Weights of a small GPT-style language model, trained from scratch on English Wikipedia: MLP 192 SwiGLU, no biases in attention or MLP.
Each number is 128 + 32 x the weight over its row's rms, rounded and kept within 0 to 255. Layers, rows and columns count from 0. Numbers have three digits each. The size before them is the row's rms in percent of the matrix's.

# layer 3 MLP down (transposed), 192x96, rms 0.0772, rows 164-191, columns 0-95
096:058171137120132160121087112058141165091115157104097121141145126186111080107212116127069154097092123107129165110123174152150126133146159127097098133104130104163107087141150101180134109141155098122085083050167057111076167109182143103149128139108161089151120151136099110131150078183137144107
097:147093187156093106141110118177094110074061149159135110137155158131185136144144110095099074193101112140162077101169145131159100116161123167120173098126146116058160156070175141085088117094107125104105166079078159161104122141147111091180132095103146170103163136138062132136148108088142162120
101:074054064147174151129120143098139109149116111113143143136141102113153160128137105082174156152184141129142181084127133110079123144129166081110142063139173116113127140142103185101157118128126143111138095190098129050123159174124125137169108152167147154081094120111088134167180181192126183173
105:102132177138132161130197188164095144142165076129161106123092167110104123125149113141136125086129133128140131106092096102094124106154068172130136129147151138078123169071062085180128094103065160118196135152117150037080188159147146111173119146107140116135109062143095119137184114134128114137
093:176118140086145102094129176115093142075142193136137134113134111133142148114153143195070138095160129128082125135140080166123163052156089126074097123060094149153162104118061091154111156112112096135146148176123117127166155110133144136164132084152163140055138075161106173152107158062136164105
096:102149184161120145069154163103126148136157153078159165105115151067135122114124156115121159122115142165158119188161136101095141112088127089145064113096154132149157127089145080172105145194134168149128157132145150132131078133198141060082140138206122168166139152071057154152149149113108166139
103:084155090134049158070153101198111150194096162076124104088141102130118140106188155122109101178104092135143090136134120160141181175199136088142118123118140124073150115105156149107175089130166113120101116125088151088103141096158097128186152157175114111181101131125084136101103178140104099108
105:158154116180118071154131131160127073123081114115179137105168107060112128124072138132082133100069154146143120161190147167150189127160139142129160178077097124128078114100107086150161114118152101157190134098143157110191116120076085144136159149137088121122090092183121129088120155171183104104
099:151132111147130182123149135116172121075140117121095170075096186101138100108099129158128098175143200168122078144178149113108107091134150108052122135103058182133126069116094099145121103098144163124129155144183125146103128095143128080135104146018101070125121177155119094132144097109135148131
111:127065093133131159096159141148109120087157113077125164154099180138107156106134120169088157172116127117114093094135139156110171135086117127122130163133086075087202101116153118130156130152136146131128141203108101073138134131202092206139131083109112161132146165065098117110159122115177101218
098:182125154133135112122141073115144103097073110151126122123140124072171137194152144168082111151142042146183136093108132190126168153092132112173129138154114130165147098102124169134104153146107101157114057089132078128178173129121176185129087163093113144137081100180126102141168156089139178163
092:095124098154162148129125189198136077137147094141149109164100169102174132124153102083162104136115184153143162104169121091106188105101182126180082156144117104123183127145140169095134110092091105117140155126182133161100112067081095169108075108093112127104128131135169114135123055062102111168
095:170091122143077135134123161179134203127139144123133100117071122146187157173155113160109142131098153054157117198113117147111152094125076111092096115062131123119056101160106132117121133152141153102077177086139127108189111134164119178153177122163175173109107114158117094168185096122115153119
098:093100130120102135130090124136154183151163148099130149132072106105182104139103147105116144104072133075118093088055076149124151151098099112108102176085112103128100128120117174125169155138078119148087163120216125216151213126161135078059148109142108112151084135111114114141139109140102115105
095:144101188159150150096104076118143133129089160162113148120179117189161131128123128081152094095124086104148087079103133108096157113126138189112179041129120199109104157115106160104126136119103174121056132138111167110105122176153131142127159111101119114154184126099154185103118108218173130151
110:110123110116138152142170159140115068111111127149154120134123099138162123130155090158096117154110113107146105213098158092069172126107145084164153106138083179137088087149127089139134150135131076092087105142094104139152209134140178091104148135139172156139154144167150088188133124126141213035
100:167169095176092086046170113119141110145135152143111138123075195145135169103161092132146127128118081148099129102071187155154199111124126134121168103141145103150114096091066126077107110129154069144115116142140103138101151179067099124177131140174123124087142161113180152130198093124170136111
107:157129128140161146087098117137133104185069110111183144145144157129146168112136146136142129049088123101165147135138137150147084131096162090213148119141181143134150116128136084110150193115192122112145157164139123133088157143144141147143139150145142063168115125164120060151205163180119057179
099:138147098132170099149153133152155107194149110159122104136135090099098154108156114112138129134148140134109126197146134208133144075208181145094120120119114123071128134092120154144169036144173141096142099064136125189123163175082117195122132170169141158130164141051120130121150151140122147105
098:139190117118149143128115159143140135117179112137225112057155100117141147107097075035102178132176156193139121085128139137094101176172161131142114109152127149078161132089170162167077111091146113140108102123091136103081126159165114139112133118093072116118120116071162126126087146138117151182
109:064080104153130137150143136102117103138213142075147104134150094101117140123175142123124141099078081169134181090155131105091116138106140136101113137101114093104169062083123114133157104156066106153176130192144137105109144153123071125086132124047109129090086152105135130131167089177186109186
102:098127024140117184106162118165132130203161122168075137065140202146135089163166149134145090127126143089157104110100125111131145118156117179132146162073135115147106117075107093126078158159111127165141194129117152111120107103162125106131142123093166184160193135140121092095103095122131189129
101:129085146116114088167129068139102133078156150089091143136151144109167024161051103121074116108094152138121054116164138158160127148116131175156099100112143108141149089136107089045107120119136127074150157116173125120096105144137104159098173118147101137122124150138060118180141173172163116109
098:123128111046138132076111151157086199099136089089127105144150110205073133101151131088113130123115196108101147134129127110123123097143129114127138161197084154132134150102140140116111193158145138184122148181126132134137023100125098139153175162142183124098095132165123120110132097180117136192
097:172089125104172100074137107137102141188138105109160127112178169120117178145129126117154124100152087138141099148101101079133125120118155161067117120133131179118155132149175063139129159107097118114190170109133100147211109105133093093104146115197124100105119101109111118149141107020119197085
100:114085157147160157154166198132185152122140149122126120156089078123103180138106147174126124165135149058095120099153190153104096089097105058153103161135127135121107119133153095166140155111081114150117098148053143123057136108136123144120135093098151165125150142205134134182122098195157133189
095:118170109040122165125121090124117149141166139118086097127155154136079148176071178140131130098133150123124142163125109096104088170148211157119196174170082184108121087111106151179090179131164106138129120057127147152100189163121169154142126155110106086106140115087145122091133119132148168088
100:165087114119062155153157121121133064109145177125140073136145162153087145160164144132091154161115108084135130095226157146138122115156066147162123094117158104197105116059139090093121139162122085131137142126172144135110105121147148087162132191108105142090094164166094158136140146095142186068
# layer 3 MLP gate, 192x96, rms 0.116, rows 165-191, columns 0-95
098:091158099144155116145133134106160116146093123115166133137188142136137132219174092141147152111112100100184132158090101121084154176140141147105132116100136141087221077144150116085145149123149156063163141127104082199103144174178093145117164115175163087123105110103168115143127196161131086105
104:134146080177112141116136145134126116101152087170143116029088160170068129150156067153148115118087122155149114153109100187148080085056127094126127165109186113151122058133146140121120080157139157132168128123143089192152165089121181167059064136122090132112152135142140127119135139152121112141
094:109209183057147140115147110151108130130131150065137088148109169116127113115097106144141118118123150166156067065098145195089103145118124107165078089128136113106170127092109171122109098161133089145089194159122091053115145079139121182109100172095151097131100160145094158130113118136164070144
084:087110153158131127143106146122117096145138123057162165188170205083151085131145172117147121040094160144128153181186099103164133121136129113113135121107173080147188138144156118163099097127094135083173138093100104127109148124089158130036066128102118145110127100120132086167123121132181130105
096:131142161106117111102189150089075050106166101131131162185111131148098096115168114166088119148123199109112064103168128159114171104097144140194110151118132079138122136097135100105157190072113164168188114170140100137146096166129123170151159110164122086082114123122084137163158087171153143109
106:122152111176000152094105131171173155182142196118104142128112122098169123121122144091106218155102078138155104114200097175168189146145107141176122159156176129149128085077132143131156104119140121153120141107135133157128092105121130184151144132136136119112102122136113135136163181095123134169
101:148151182158185112130112165150153213089062076116101147101127087135191115148111101091158094114120150136157116168094134202108161112139177146126104138103083121142143087185137109080128162111143119136132151140119131120169158106154117133074168145122172167128054143104133118144105168135166215146
103:108093150123135139140119141094121193092177155076126120114112135107107099174123139134057148182117117145160160070138112085147095106158131115100192161117102086154071080180114127092165140082153112081102163095144159159122138135149127149091163135105074088119105088117093084055120136052119080120
105:117101108086151204111141161139114175131084167148166200089109133139117125054177136154140169070070127089126151091123158136163178094174134084141120168139106143059143096096105104092114104129086167149109075123129166190122145135091124127149112143194124131151151116157120076099115149082157125119
090:165088115101112122141134132103085055062079121108185124130127084102181123119108187165137094045082153147129154102173110098180136146191100146111129077102156130126128185159161156101139146130148138105166179110114121077145078111115155161101093132150153137157133088136132142122097141140131153217
090:132132099104092132102140098128148071169092186084136146143126104147100126146152191070125080103144149054163180184160072049097123101153166122110143129133164149115130157115174069118136134113181131107073079145117102101142163148107103136082190175111102133136126158133139082153120149168175114105
091:101153159119145171114093104103200145120132196139114177131148132157171115130111152154178153161118143157082126163148125157161088106102225160144119135145162150115117108111127134156146097155131107216112167095068147117074150121122116159186135132141118124121090098174105115058078174133081099168
099:119070132108168170131067174105143140118105096159090088162105163137102084127108101106123097147106184125114124092155120154178171187155101154128122128191141162152129070135136051113140132131104124150164129147110137123090140194106189073142110094119142162125094178086163081113097135085107101055
095:203098125121090197145130133137137131148096137141064142134141160114065138139139125145134168129136149145106156164138135141091142101084097129149197139154106093163124106118134183160127062133140155102099047108137143097061134092078077036119150150079158126114173147123108132082126132149099091081
107:079098174092090093101102174178132119180055154111141153119138132162114140141149114158111097106130114128119111132174114107119143118132117112101063136130070192134147147136126137128114139126086144179142160135118083182149151139121160215113144074182117116121162178186146089103087190150126189067
090:185154155099115148109096140131137098159077146129161120119111162098134109128090119150119083132137064150147142162179063111132124119109106171178122106147098127121120086084138143092179162144082087091145143134097184096160199123165127112130168156088173128199072156199103127116126174187124181126
096:204081201107151176132181073104121166143109121116140146149166111113133144115125145158125143127180127063165123110113157122091084139120180163119097144182142090122129092152094102137121105170152153097109087171120159153078115183163118122123158102159199125130067153197087105119077129146163096134
104:129152100120069176136136149116097157161138125144121163086136182147127195103201143141061093100089145065143114171123097135128122141104094169151136132086151136170176173162114149105121177101154210124147114158159127128156095106096156124134151140147149047104081077154109084123109094175103156147
106:105159186113086164140137123103075166138107193114077139139101095065160147118155105102152117092132073165127160062118114164120127130155175148101097125130130155133115129201140083171102101081174113085117144141184126126177166098105143116177078158157144073158109120098143093078172099110172107153
107:161063073114122131159143173158099142103115188141202115154149119076162134095142155151155145113199145143169117117050157126142151103110177038140101095104131132071077108098117136107044167134151153188151154146074121155132130142101110171113103128134148104108112099130131095134139107131144141089
097:161159187094142108098111142128166178092100115121118090130131178152150126138057098179151147143128116108140128107127100110148081161122097141127160121136126133138133134137103114123081052121070148103123120124110082100191100041110106169144082117167167093125071152109178204134177192168133105157
101:129092178115111075172138176124128108101154113123101128105092156082096209124111112134175119108119146101146080156103112134085081187101116086140043136107154098138147170112098108084155144080092147074152060124136186122148174138140109187123143139161183151129076088156083112118144106112109100130
093:136150170127181138105113106130140094158073124121107131110141072114131113111098158120118142075099157079110143115132059059175113079146132120072163113075180141076157178148166154136106131106143139127123110137134183079172115112068181187040105136124162122132132185123170152099106095138113132153
100:191120145118100133184130108210197160101121069120100125147143134050105158176107068177114109125097120126176113150122143134111080108106094164173188148099147178157070113155173094158163120108079104106124133118113136161115136049140097118155111129143119146148111142162137094164128073158140126151
107:112176108184066134113181163087122133127160171105117147162094092185125188104175067136119132111142127136074116082149154100062121123102106116173107129133142159142092093118158108126122132090111143134114096078091175092163179116200147122100123127062169186151169126144137096154099170104090106139
103:163155133174121101110091138109183108138152165123173165136181127155149138141164116079131178164122118107163153163175115176178094131195126083143062139148153109180131185179147093095086120196133149123112088176132117169159119095126117127199151148163160116105110164089106121192159094127136101122
103:094093114111118116100117164142179137113121159101149148141152167130136115178157173163123177155094111086143184156173195101069162083174173167151156128109152090109131163139189118100156157150090103116101115118081144162135099107049143126137193135100126195092128110133186158148129177128168106102
# layer 3 MLP up, 192x96, rms 0.114, rows 165-191, columns 0-95
094:167134131144090126116159123110132123159151118143156091108129148049157103067146124140177194130109121137094118147150155122155140135086114086124140188113122077157099109153128137072127145113134187130146167159145081111174153164180115151136153134104064118085095070171147136052206128168146168181
105:158155167198103118109139154138107138077178152090080185166102098117107100099162171157115229124114098134078143108161188095103149139114073167122140048088126051150112136115165103127159151169131147085081160133160124154127103113151155141092138124096115133135131129085147143133078129092143111144
101:101165123149132128189090107125086090149113113186105089032155165142137136092131121121164100113116172107169079031138133156131129146110157085144110151152129148139119160105216140154137132126115152149188109223107110149139094126121115133131088133125158131092137178075171115136103167161110108106
092:172112130130155183149067097159145110133134092168116143174171180160138141096082165037127112112149147118167125032105102097100068157112103137149109127148106138091119095124173135106144115126174160170094134096130120078080168130127086132129108132070079145175111142151151135127160118190110076120
099:154066065141152126148149108135156199141116071124100187128101064128134107139130137079120100132130114116091149153124155144130123104170102101109148118156120136087098105165100160147112108084165076133091128104101148142119128139117127121108092103052129094092117172171168113051075137086070153039
100:124135201153151103140066098134172114077157128119127111102143132142102190119085102138153143184093216110128125131106073143117174168086112152129097154137089202133124128133091060068120087114083111073132135124102115115154118120112103119151138175157093121065128133138131146143136099203189124134
108:156116123116172146113139093180156178131113118099050136122139135143128170153113130146160082120102114103093170121083186164089134120113114186143150147117176123147133090146090193150166144127093046096157134167132178133114148131076138165113084112070112142139174075068112155146096151118151167197
108:076183121138126120108158109124101135143099157079090185116165099115152125145169158133118188163166080121104177027131147164111209088116146106125107120165131096120130152065111169142150099128130110115106177161148150105078064106126187170155164068130113144137122087147117112114088119133173140114
104:130058135079128171133138162157152147133134107097122130134131122116142167128102112146098135143127162112124187091116147129222145152091107100126083062104143017104176154086122113159114139133134096161122105160106193144156149159115116066100161104117146128148122160173041166138149134169128153168
095:090133087109129146154091125127102170146151122124183156130130166149150092100076132131190128130154167151124146184093123088159083100070093137134137079102152123088141095150087127141114164082086151080101187161118175098130098144175170080107153124129224128183168133082133084098096138146089136101
097:135172104118142149156179114096163179089107103151151122183073131111158130094120147137091182142081139200064105102115190159128126137126104219157099149106137108131080161115079132170134113138143129094131130168192163172136113110150093120171093092122161092165125108108140195132117172093156117159
095:150126091102103095152115149140114110177136078208118104158134168170165138129117116087036101142145143102160128111160168126141096088075150124135132124100124088139209160119115183108072124123128138070088111138129110142103112146115109087148153174089108111125117121099110187150243117163141128138
096:151119125114034162116103140133123166146090128148112160129081198100131116151096118119117089121138158144151121100086135149178097159120131163159179096174108184156094123110163088105093147065151128135136194128133170106126056117125084139064096145126167122091139167063178094161147090125111086098
099:117111103110135075166091140164107055148138074168151120107136086096080118158114134132151098105123177143117124086105097082124131109133093136126182142124112125154152110093167137149167116089118137113158066111066159115137142119068066097141100186123180123118105093146099058102169034123094085117
104:155179126158115151119082084142194114096162066125155184125124161131109150109093130153122130087150169133115106138200104118099086132192106093142119052154095135122124149107128166140098124098117082101168201115106215151103125154130099155102093159115131156136150131166140123105121218134151091160
095:109174177121126140159096147131123177111077134098144114157121099142155155193132104130120083171079114161153130105178082109146074140125122123104072104061150145123144120101194122115117080177134119077174175053141151100136168125137166102091084114118101171090144084079140136128075144192100111120
109:072081083093136148110082117117108119150178103135164118092134092094093107110111150129115055116115126140132127122159086154127164121155144034138148139089091098136132165123129119143130132048085142130150203127130107112122124080050145145117136112138064089149210177090154158149175125093114151126
097:137117090172149180120128090095166100084083188116144055113105142142183036142148116107119130111075068102142138107140162123112157174173145094156093095115153042099133110155117121194107147137093091133101158098128153095135084132127067093124126105095121119145161157175097130119155117115177144121
102:144094110135140103116149070116133094156142130131141112134161088053108117147119130109123178107144140069148104086154112165178164127121133060070139150115074098130169156129087091110100108107114093079135091162125123110200111129124166174150174064108119149151156112170142165059064086168096163097
113:064145140146105093121197128160139085064133064088189127088087116115084090138129106124084120145104106103101124161129079115140155236176119183115148114165191126120091142162108110117155141077135127148083122142191112124153143099167136100159139134107151116130074172139104165123166137124144144161
107:156118155151126107123104149163106096135195151095082134112115081155122083132122138120141157144133098144177160142096180126129042147124141132100128142108125096114176171067175151067135111166194066150145165123142156109170131187116161102063079101131121162093076131166103139150099095068162117098
097:156123133112099096153151127156122149142087072172120092071120146097072177091142113133146101075122152110117102151176185113075101094115107125125128219133163133108118153096141135083138161123137147143174199113103178085143125113091081155141173172126043182105139173174141146102106160139154139141
100:143129079170133085130104150158086088060155123178122131127139143154130118152162134190170030108125119145158218129130144137123112149129129193071106110107097118136198103122142103150132140131121117143146101100163101204083107163090096143091105093141160187163145103158077116161150129106141122105
096:118070196147075104121072109124143094089122158119126162104210125144108127135105141108095202153148078126113133142127074121072072185130097164143159156093158103160119119140160210123128106089156152187095148137117166173128108156105174107188105146126133126143165171123122135136081160120107146093
106:120116189067170080069048119154105101152102109105127121183117109092112144156099149138150111111133122106071107079178093126195158167128130139129171107104127122117089153119123186108105119153132160128118157119176159189095134106079125135068086197169101108072147146131125095111146102125172168109
092:131190188168089129136159131113113105110095238148151104176143105100140108125119114106077098150101164141134108032133105159118173163183093146138124107108149168090124070115093088131174138093107145137176101111135174079126124105103084134135146103169148088151105125127086096166098129143136077144
105:134081075167181145128110145082203172115094108097160074141096188196156137077140094131113093108106138131101112127098124138130145100122130070113108165124110142086102095152109112185098106234172144151161121104126139129138176166089151141145136151174149177111137083166080131105128097157126144145